Weights of a small transformer language model.
Size: 20 layers, 3 heads of 64.
Each number is 128 + 24 x the weight over its row's rms, rounded and kept within 0 to 255. Layers, rows and columns count from 0. Numbers have three digits each. The size before them is the row's rms in percent of the matrix's.

# layer 8 MLP up, 768x192, rms 0.163, rows 625-767, columns 64-127
101:123119150129129114124147090139128145121125158123172116103133147155140143116140198109103151107141071120132094113128119089146134144137091119127131180153140144158144158119174074140122127162092133
107:141108116133082103107160128102090194150116137087126115151120135143129082114151101169144125123139136124103151158105138140150125120175165143131180093125146067111154102149129149145100171119097145
092:127085122126096144145146140137106119137122160190148136101133125144119161104146105120114145140152126178119115168118123105145105134117108093139160071175140174117131149123107121131130119099105124
101:145143116130072107106156111091117137112138172104122101136104160061117121129108100143158160114116144096077123087140127107127120128126122152106134107145112155123152164109117132124107061121147141
110:169112135135112086126149105136131120137123156105164113089126202129121100097145158151138128125090160117166126131183176147133149112078098120185128137119130125137132119170146151146144129147128150
098:128154098091119080115126126138133155078114138118126142153110114121089106120148074117163137146126144130112120145104126118154136117175091132117135103112118093115119175118118159113116103130121129
109:115110137143126156114114158124111120176138133156150159138087129108095112164106126115139130126170149140181099114147130110114130161107127112135152117126107122104147149133101125109111163103160133
106:092099169141132139092148116132122108110128103135144093150160077101151079114112099160165117139109113127125127108151102116118128114181125118148084107133147139093143103135111114103076128144133126
099:113159129126116169183130144154140159121129109128136125150106111150099108134146130127147105178129148160163126105152131138159150147125138161140195144161117136141131111109132139127122122085132161
099:121130088119150140147085115064127132121119172138132121116093081119142138167129121097135074110153116125123144137135141166114156116144137121132154153128151107145108114111093120132193153108140107
107:132104201138143121133131115131119117112121128132166073125099171075153118142109166146165147122128103111116114114141151129149139155115123111114156084125146113135149108093116142156121104105107075
100:130121158099121185124109130136145137123170153120169145151127108146079111105129118118120098127145157127146156129107145121104105135119133118162161151087174133120110147126165143111102146088132088
097:136102161102109092133136121109134170105089162115130128139155135184091099130142129150119142149106106140127195093129124111108132103095123142147131150133143143175134136110124132123054122139126125
088:161135129153083127109110062168125122113128122142168080120171168103121110121089142129134108149164103123112097159140115141104124139141117135128145136118135122163138102144149109121103108098138129
100:118099124131143136142097126138132124135116110123127154148113143135154127105139100138128128155155106067099129150135134122125146110128138118125111084133132112167131110134152115105108139098118160
100:114132118093155090143153128142100134140122109121154095135156150160147107154093091128116133107124103145132152157133125127144136120176132147145160117120189121143127092130112130163117144137107076
100:081107118079123084106140132114130069113079092118144158114133145147146148192127108142179139159117081140160124114151148128136098121145107132138100119135141160140146120137142080104135152109139110
097:132114124122130105129126142091147092142151144130118169122123103152110142090163091073133109140138132136130124111103151136111113127147106114111130126104123066163143130106088171108146135139128139
099:126133111133081132150129125136131124133123096064156143130125123132105138129121116191106203133150126234131119144156144102109109124127145111119130137137115126125148143118118142069137139125118103
110:118142157112122098181132145110166090142119136152154101114101124144134108172101102162080118118111141120100152123156128156125147118121169156155112143127089105151120179105124158113141142153116131
105:140107143145065174188115113113135115134121150144096158124118110117150055179172129158123115145143152127121134107103091127116141118142140111103114106116099126156112126162150138147157108103153174
101:119159116118132136119111143110116132079124132105173082158142136130160198150135161119150092135163109107134110146144156118135157118122123146082124151146083118130129167129117085147103111143081101
110:140130115134123156129147100156117091129157158091116093111176126130092110078119111113123088160116111108137093130109147117109144106104155127102148162181115083133134106113126135155107119135112098
100:160131130133106127156152121098157115153146109157148134137165126125111146196153147168044158160135127132111124103137117090140126153119092166125138146098128111137108112132104131095161129104124116
089:146103106136110135122133134114155115142116118108164112113163117137066111129142126132117113132103115118158154141101075123146127120143166129145114138123105124155147129126130127101128127147110139
103:142129128128110160134119077117148134145116103130043123079167133124110148129092126172142146097135166136114160126140134083063153143151170123136150110080119078120129122124079134084151131116083158
099:149138146062143129137165092146168122143146135067134121114139103077088130126175091161133133124108146151124107163119126112114134096145128145125093100150132088108133097152116170136148135122098136
094:144111141092128126147130092155145109124143106109124162127149166162089127116131084114121116131140141133103150144122088129118142153143156131165118097090152132107188136132103155156161121116121166
114:145190134165101151109067156122161121136144135098113137164131114115091113155140106149148116094156132147091124118127110130052148127084170157175119123127104110103135138115100177164082132104130108
109:110122136127108159107117122118099130104127114122137119141140182104109111137147112147097112109148139115138106127145182130164134129149175096124171113091111105115187112168149147141164145151162135
095:167099099134152138111119112152096143169113115101130138111142133126100095143095071134109134134124113114109125110141146137133134185122137116157135136164186085108137083120158160161134142144082137
112:136092116128160154140114100167075172156158099146127106156094127121113154125149084102161129127090112164133135125146106083153157149062109122125127128158104096134122117102135146090100105086130130
089:112146080141061159112128138117145124137109158154120111106106138152133117100095171120132164140164106165121107102141127100136122116112149088171142134109135154139147157108137111108117133106113170
105:141155117155141148130118104137186140128152129123150109137104121146128147110125130144140114132128128136080132141137125101148173115156154139138151135120106111097124105134140104115128130092165160
097:153103135116155115134107149168166159154167105126100154112154133179097154134130131095127095162104159079109131145170114120106123121120140149118145139109117132107088148128130105146174108118082084
100:154143125152139126116107145142137117068106107111125140120146160128111131128140103153148108095162153125051103098138107104135148136139109149115104116149116093086121120151127103124184112132131158
098:096110133147149136152116134163132096144124154123120157136156149160113177131171142115163143107170117149117158121144106116127165150128109139128128122095111155109109143115136156110102132132120109
095:145142105137138114134137085125143158140162134127147151157068111125146141137136133141143116122150137066121136106113125124079137090092084125072111112174187127120113132118136163103075128115133185
094:143115159135105124087125146153144112113133127131134116139109120146070126149106127126141113183084133136121115141134119102139156131134128119151119127134130167056180158145143140113145154140129093
101:137146121138121098091132145157146148140120130095105083140118134098135112108147083174131135097133130134114181160142151118129162102143108136170170097078123113091184127130106144130099128145113097
081:150126116152158120112112135116151133111134132106125115132140130124136169103128137141129151139174119054114149159151154108119117156101117138106130110130107138130155135182169117127109099125135154
108:143146110084148127076092104150151163126052101121138177109125096204144151153130139158144135155128101145126086124113092095098142100130125141104119173140147151145119125115106127114112111123090119
102:133145105123115129104157105147140149130119164142127147119139134126113115120191136156144148145137147115165123089166129120116182139125165145185108106077118116164145140164154113132119082087134145
104:105110131151114120130105166074129140129091105077109123158121134137104063129146099124103156133141159142127141129107161110158167135132169132136149136121113082153092097151147107164163121119105117
095:152117096136105104132143124129148125148131082104112157107089156087089137081107104145126087135140128158125108166107164105121099139131177139176138139110152099104128134089113120114128123141123137
099:156134196118169126174067153130163082154083105117098148111141120062147132141112125136132122106133137153118163117150157115144144105126151134146120098048095112139132101168142131122138171097134166
089:145129132123103108134111168103186146113138129108117189136092090158150116152124080130143151129162163109084128112159130116117153173124123089155125122117134151158187097136161176103134157134110147
099:152129137087182117115144141148162137125134165093132102131129154135090160116120084122130123136157173153128141124145117126099163095129097077142145121092146077148110102088093155095134131078118107
102:110113153146139138144147142136090128158148128162142104179156111167138149072106095096105134079116109134072113121149135163116177141125067144109141142135105099136119139122156148154111152137111117
113:105107133076116133097164080175180100119138154107155127139136149142110084116163162143115128115142136109154129147173143104144179166080125153125115133101084076166160135152129138116140125129131109
105:094146133089161177127157115124159083141125114171127158130186143144130122098175096125091151131145128173158162117132148088159155135124109152119133116132095133129086105146118086119126135119111110
116:141098130147112137144120135111155122146123131132144131138128138124164149155149121159134130091066091114138132118130152098168115119097140135157123147124169145148098145117132132114156165137122109
100:122127121135113139104128110131124117141115131132147103092134119089136161129176103118116160107108136164123158123152137139100122086141113148119146155131152134128111139104143159133088140180126122
074:101140118149109130147107157095185108115152114121115121127145144113099111143112156092146128083158156133104103146157120140128132136095147159148106074121127097133145110124107086110180106124119116
090:127115109121087083115210142108130149160117165123145136142107139122134193079103128118079157114175078119148142145129136093123180140128109145106137140140122065108140130152079114148091104157093118
101:142117112147142088134083129113163134142104146159149116164118150105124143131115136100069138131148135093153097130159131113098144162117127103109097117111143139137126132163139172086147126135102081
096:103115153137099135132150147118057141118126100089124131137119146183111123157093116075113129112136143151110120148141163140119062133097102149158129122169139110100149169102142142112094129100136141
090:134134081166084132120135128116113153134163124126125109119080137148167112104099159091127128114141135129110117094137160132144142111100150149133078169100114104136164127128183100147114141145121147
102:143110093122121133132144136115146134122127141129115146119096127167123110090107160142110105135121106134163130115128149104112100124097125174144110124131132109147158140120106155159109136148133105
100:153091148075119117121180133164136130125154128087149140122159146095100084124139137127167162119105159116138201138133108127152145117134097128109167107147132133068143158138129139110142090088099093
089:126105117137116084118140146142124097161173176125104133160134112097101153133134099074122092106156123122121111123145138123081085094124118127150129072123128106150119125094146145134103129125119134
092:133085149132121147161153120172082142142115162139110129123129137153117128126150150102152181139110088151131125116163103112114164097175132072095130132139177155161122134117148117133132096133107139
101:154076132141137142149131117129140106116093209172125130093120102075115156100176116100140116162125132111116140181144124119120153134099098120153174164095157173108127130113125081133134124118092137
110:152130125138089106120094105122170088135106148122114134096150162163162118124148142112082110127133141164167143111123108124146123085095168146132137103107109125170111130127108139136116137111149128
089:098111135147080126165124104127118103186125132086084136145081114112149126123129129128122170114144138155131119123123106111112121113117117119176141142121072110125144116138125155144107078151121131
087:103131100153089080112093116140150141148132102113167128137117115087194180103128103157124151139105071064108150122121089131104128139138142127159139143142105079146169128130173117143113137137130130
104:107113173105130116116122119124076137104116120140114155169102105144105120115137110151150123163120107126159092151144131116133104112152118122126110133101159130126144141157106088145103136116122103
084:170135147142089125140132154119125129136118127107149100149111105170154137097138103096094110100145119138130192107142148114149101115123099126137122136139146097129126103138120104100117146128150149
091:096141118110121180125114144152136112131156139113126122120134100126150095154152107123131132131116142146127118152107149129131124142149111115176137114126117119145124132130150119135134092126172166
082:090111123120128143089120124099150145176143110173175101124078174103131127106124153145146113147106090155154155133130127091111129151102142107154103152117168111149146121101128116150117143133095120
093:073125078172134183122128159078108096117120142126124104114176157138100111114115170086162164137145137144124143136132123097134169123094114132142114117104131144120137161116175134145134117121130165
100:119122140174101133131168151111139111087127188115160133146134133162083129118147123147124134111124152110132105139106103109137154147145144132095108106089156127092108132118194113122082115144116129
087:109080068095128112127138132102086097114126098130130157157116138142153137109151141130084167102160146157178140149167127124120096154115167135115151142122113158117128134155119193133142132142157127
093:114160133116156090152122122156136185153136123117143160145183133164136118142129136107149111134118112165117133152222109127145122125096113119158130149124139080162125120113132097130138144129082139
084:120165126136133151071139130099141097161118117081153102087136115126089132127128119125093114110118133121115135142107171098139119085106106114143133154119128098175140123119169130171149073188143125
094:099119159141150139134129127093127038145132096130102112149120166088125177101152108161078126147135125147156131115156104105138133152141154150083100115092126129097132153127126122102112125148133095
114:082099149099123134138125138096124114120164113101144124185114106124161056146150114153138150106098128130125076134105113091095121142103126099113133144148100085168099104088128144129123142133100134
105:090139120151099111111111084143114109098130121126147141145144136114122073127113112150185108101145125121137128118179123116121145174178136120161098121112152154144133124154101101080103135144111128
096:103125148130068151109162128090124105106135118085122108130087132130101154153123103142119130136120130135152074136102145125124111141154127191090136156116134146129112143090106103096128108126137116
102:149130141123177141098154147125144103138139147131121107126110134092119151135145120151125105135207117114106150156151124116076114092148144118143151098147075161125135135106145158095103121105115150
101:107118095077165141127134148164125102127131075133147176133125106147102133115121077177142138131160171091169156118157158125122129155092089103141132104129155156143136136128135161096163119168099144
104:152131147170079144145101131153166144112090117116132125145112079116082109139129135137148161154085196100127126151107160156133158133091140117175137109110107129145135119094166146132145147173100078
084:138149125087144093102119099137103108141113096118127125124120152124131166105154127119131123131102132110176105123112142116112122157135133147136152118101123110119140127122109181093136134151130106
114:103142112100130098095129134161126132154190116127141165141153134108121140089058154118157147117121112154139147127156115112116121096129085168136156104124168125125101168100151102169106129130129092
089:122139130170153112118165136153118141134138175143103125169139099106157158096133086153093160152121139120141147091124137114091160136141120177104131122111125108128144135113132151086085129181125112
107:115127114129189145130107149100167151119132127080164105079157131083135140158126149143173130111138108161145139102125113135102180135114157113141140122126136156112105115130088130147140094157108105
112:097149119150121146129140172125153119097132157161093117164120110138083103132119132118127170198110186159103123119130150143116159092132156160170159109082130134154101151143134089129150106116130126
096:139115107144148121089163110122138135144139156114080124156090114093127133118113120124130187171146177137151174089131156116109115125112135150123135101121103129147139133122136157105114079142076134
122:119147152168123122150144092121155101171105124129092133132156135114151199121142115127094106131148089193127118064158094144134147127125131124143131091129110133169116171134136133127126164160099116
094:116110096114141168092165123090118076157128141133110088132135122120145098125151116117145088097140179142153128139143116089146102070116113193127086107105124148140163151090130122107071128124152120
111:143145101129146143135078124177132109157089103118115163118106120143134144143116161147146155124117121112159137111123165128079132134127116143122154163128131119103134151111131106109180145115124138
102:096127150071121114124153132126126132111120076117168113136153151138095133125128101105051094161070123155117110136105135108124100117100115121146178103092115123120131125126144105107106141112126139
097:071109151135112148088183128127150103150117135124140120143135135150097114127124112112109135103095107127109118146140162107146165150117167132114104143117112101098150094173108078126134137139109100
101:178109155115107129160142107156181135155108132118128081139095111147127129133114146091137135155106112126137145077117108090134186124122156123091118143108152101048131092152140126116137176139134169
090:122077138135094110135114120138111149106090133084128095121151154148135134107134122123102151128146114120131139105119116086127122130095109131117098129137139145111141131126140133112074127165152206
097:125117130080089125120163132126094099108113143109127156128161126154113170093109081151097093162146107149145081174131161075147124137114118083140115133154069127066122153146171132154087126100134123
094:091099145117123132081102094124146162146170092123107155173138146135114121131125115148141144147110151146112159132140106129124149111094118129144167156115141140156112163151173129121119141117136130
088:167158091126156128147135125169099114112124120153163123128129146131151142127111121119138102135172122138173126149123098140108138090156142168116132189112141153120144098143091121181123175135127135
092:108154141168102143122108165121174139119119132119106124172118140125101125082145131122120137130145147172148131143128112117127108135145121097150153108133114094120152128109156123142115189112125125
094:176110155075118121162161119156091115135128134129107163167124150120100120149123103112106131123116157141162135121147125093086113130145180123109111073063136132119124130159134173131116131102156136
102:118120136174136155153111141080175137155104111099105090126116126098115169141151121143123113112114136083156114107117157137126145120093159106119140179138137127160116119128173126147165138137107134
107:119101123106136125177174138124078139116107152119149072158087135104101124150135124135119114133142169113102125158105113109120169152090141134184083105118146102156138178173153130086103145095143151
102:103159099117102183163140125118169128130130105095129133118120133128109143140100134099144133126160078093124103132134131176109120093133140090116109090120141134120129163087085137130167129129129121
098:090128112111115156122136131111186115158108142094122109173111095182128105149103094119156111143160133133106128153093139127106101114158151143164158113111114127143155094098125200121141082125161198
108:130101108087106101131125119129112156101107123121183128098142094163065108129129117100105116141129151111123131141094176151127159155145114157147135115173110090108138156155059138106187137096144123
101:145108134134132166136162133099136158157117104099074081143140156100115159136093127140116121144155114083137131102115105118169165101098112140121135176103150121114126129161147145140162160158156108
099:121101096124120132149119116157127153156132156133125125161112137151109105117131136103154117126089149139123117148095122135129121151153087121141144141112130068117153096121141098145159099120094154
116:163111153121111138129130140162117135136134139124139110130108119110132145155132080100128146147120156113129123118142124132160135136134108123101093108100100142102141156172087146159131096099084130
102:155115126116101120117093131103161044125122115118160118108141057140175111121147091134146122079113116188124093128128094127129159106127108133155162161153138133130158123126133150111168136142131112
102:111170117150124123106126122165116140105104116077138122147120104130116123154095136142153138123152090084101139106150163128136123082111107116143110097125141128128110176077128116101072172101123136
096:139133183138086121137121122149081146097141131116106127159069137102134098088129092119097119137101173158146116135142137132112116140144144136146185137094103129117119083154144103167135144112059097
094:125164147127103104165137123167128098133107150108098109141130134151036128158082127136150125126107096148122129154112104147110138173116157115175121080092130130131122108155102153116099125145136133
063:135133119092158139109137170098112152082124141149118142123124148147138148146167147137110102177096085126065154148135140139147105146147104120112130111119165160112141127120108128122160108115148141
098:103123102087101102160120148151142122133134125109137132134105136125127100123143094159148144159148179144104101156100149083114109128136161152118107152105127122155147124137079172158073138123181177
106:109114102114090078108163173130091128091128129082151118139093145093100127156109108106140151115121088136117136193104152101140096129098144128147131155131136142177117117124107096113095175116088107
113:109107147126115092131137137112125135140141123110120100145118097129133105136143131156104073126163111149159152098126137154145130129101147116123143102115117114117108128199101146177087117121103143
097:140118146134106117166131108124126158116159115092151101107094138096120110201087124095130069149123152134071094155148155101142141166099120136079131148138122130116122110137132145133134112144156077
092:124154122117120111100146141105172105129127112096121155135114188118142114151125124117166126106155129166144139153186099092138108096099124111194113065100155171109124143152140148149111123145129171
091:093130159126116135152163131166139120126153119102111126105122104166132107091096122144086167128088136141126139136164084134170120106173098131166093129125168114150128146133132148140083133084147078
099:130127088128098096156140096129114120101137112107156112138144121102094148160129109040125160108100156118126114166121130118135145110116089072105146155107124146116132133137140128095116121150126156
058:151164108134118108094094131075099146118137128127147115140110191114161162087120163133110141096136088163129155152148116105141126115103157129143153130098105125089127126123131141119105128122122107
099:120119164103108161139150160124119122150109125153118099178182091135101128101154121153105128146146129165158108118156139087176119132126092122130133109132121137168147128116138125099110175147132127
107:126131154104101168156143138098111092135086174108106133129104158131114098112135079136098135132175176174173152108140117069118095191100150193117122100133108155103143174128135131119074123153139119
092:095125136079112134120154148081170098177134108162121118134140139111139128096139117173119135132106106152134152124128148136133104076132094134126113121184120095106171117136119156097072142141113069
094:152099150136185123108113107164177153119169130139165102129152204148134119137146146093115155148120159129097163123111119127094110122133142122112142136127153098150133127128127176177172159119137144
077:121114107107136126132151133122096111111144103118098125141142103145102143112075116156093155112148126093149077148170129147120126124158090131157161100093108117102135183138083125107116100087124110
093:123125154126113174116135121106127141145064154128102111138134172130122087114068120161154102161150154092169148129138126152118127137098131152107126148126113127125166155145112121143133097129113118
113:085141108096137127162161147093105159117148107111116134124054121152141123135129125161133135119134163068125116121160113108154135145133156145150118157123097117116119143122139140130165146134105141
098:117093118151100153123114089095141141142126091123110149146127111150129105130168139128131099132117129122121149153130161114156132114132099123149149119147118149085168089167120164162122112136092172
088:142110113136115085132131063115140128106145159111120127104174114084153098111136129118188148156131152089141114144134132117132171149122120102120131128084179095155134113168075179128144142145121124
103:150119124053142140095147107141134161142106093127168114171112116138148095086150046142148090150181133108128129138151117113136151115121095164122137136161098156137154139111123137106137147159140147
108:112110149063134129141095125149115163149176094106125142170144112115120138122124115121078145094097155105133150122166097126112108135158115124116138155113126137134159111119129147135131121138107106
086:115123169142105132097144129109173089128144099126132104147102160084119100114157147110156153118184131137114096165154111121097094096129109150142148125106103126147096108129147130131164134128142170
111:102177141139094152155106134104162106146123148077096110093128128142109152107135158150124140128141114103125115083136134159077145136095134108110147156132113126154115131121143106112179188107146169
103:141110109144111122134137118117137134107066127097151126163140146146107094098101168161114129136111112082118150113138078176109140107114096124124141160147148111127156096088136155090157099129129138
098:143136127096166119120105127078113089135090124121100125171130130144148080113087129137148102135077058115142090122170111150134161101156136164118147184125144151139145166124173157140126149140156153
098:151097146138079154127116154141092121158117151117143144116121118142161171128119110157130116081167106125081103165126132145098163098070115118134118133135150107126154156143143131159110150122129151
099:123133139141114188105132152108109147160112133143135114130135103157080143148156123137133073128078134118179126099119135109081149142095107122116154160126107112106113150103111163161141121126141068
105:147158130111105083128127083193144103155131121142122143188133155131122170113128141138136096083147128137074124147139100098127149116123082112167107111112122134167148144112181156093143159116143092
095:136129137118140137051157131121145113138140113119104108168105137152082162137138133087129085099121167130115107173162100124111126100126119106122110152079135144188138137139144107095124090161144127
098:121099126131118143142135163095152121115072110111127145093084141185131146125114136104145131136142130125127113116098163181138128156116120117206140117137114119155117133122135117080161114139136145
105:149122134107149115105127154106123118151102163109123102149183168099104105141149135125126151168150140120162123113173123128150124122095167159149172133110114123153165103078134179137146123103119136
109:133120104116121125115117139142168103144152088155146178126094064161122149164116119154118118149128136117119078091183154137137152129145148120165118145110151122170113099169113132122124143103160121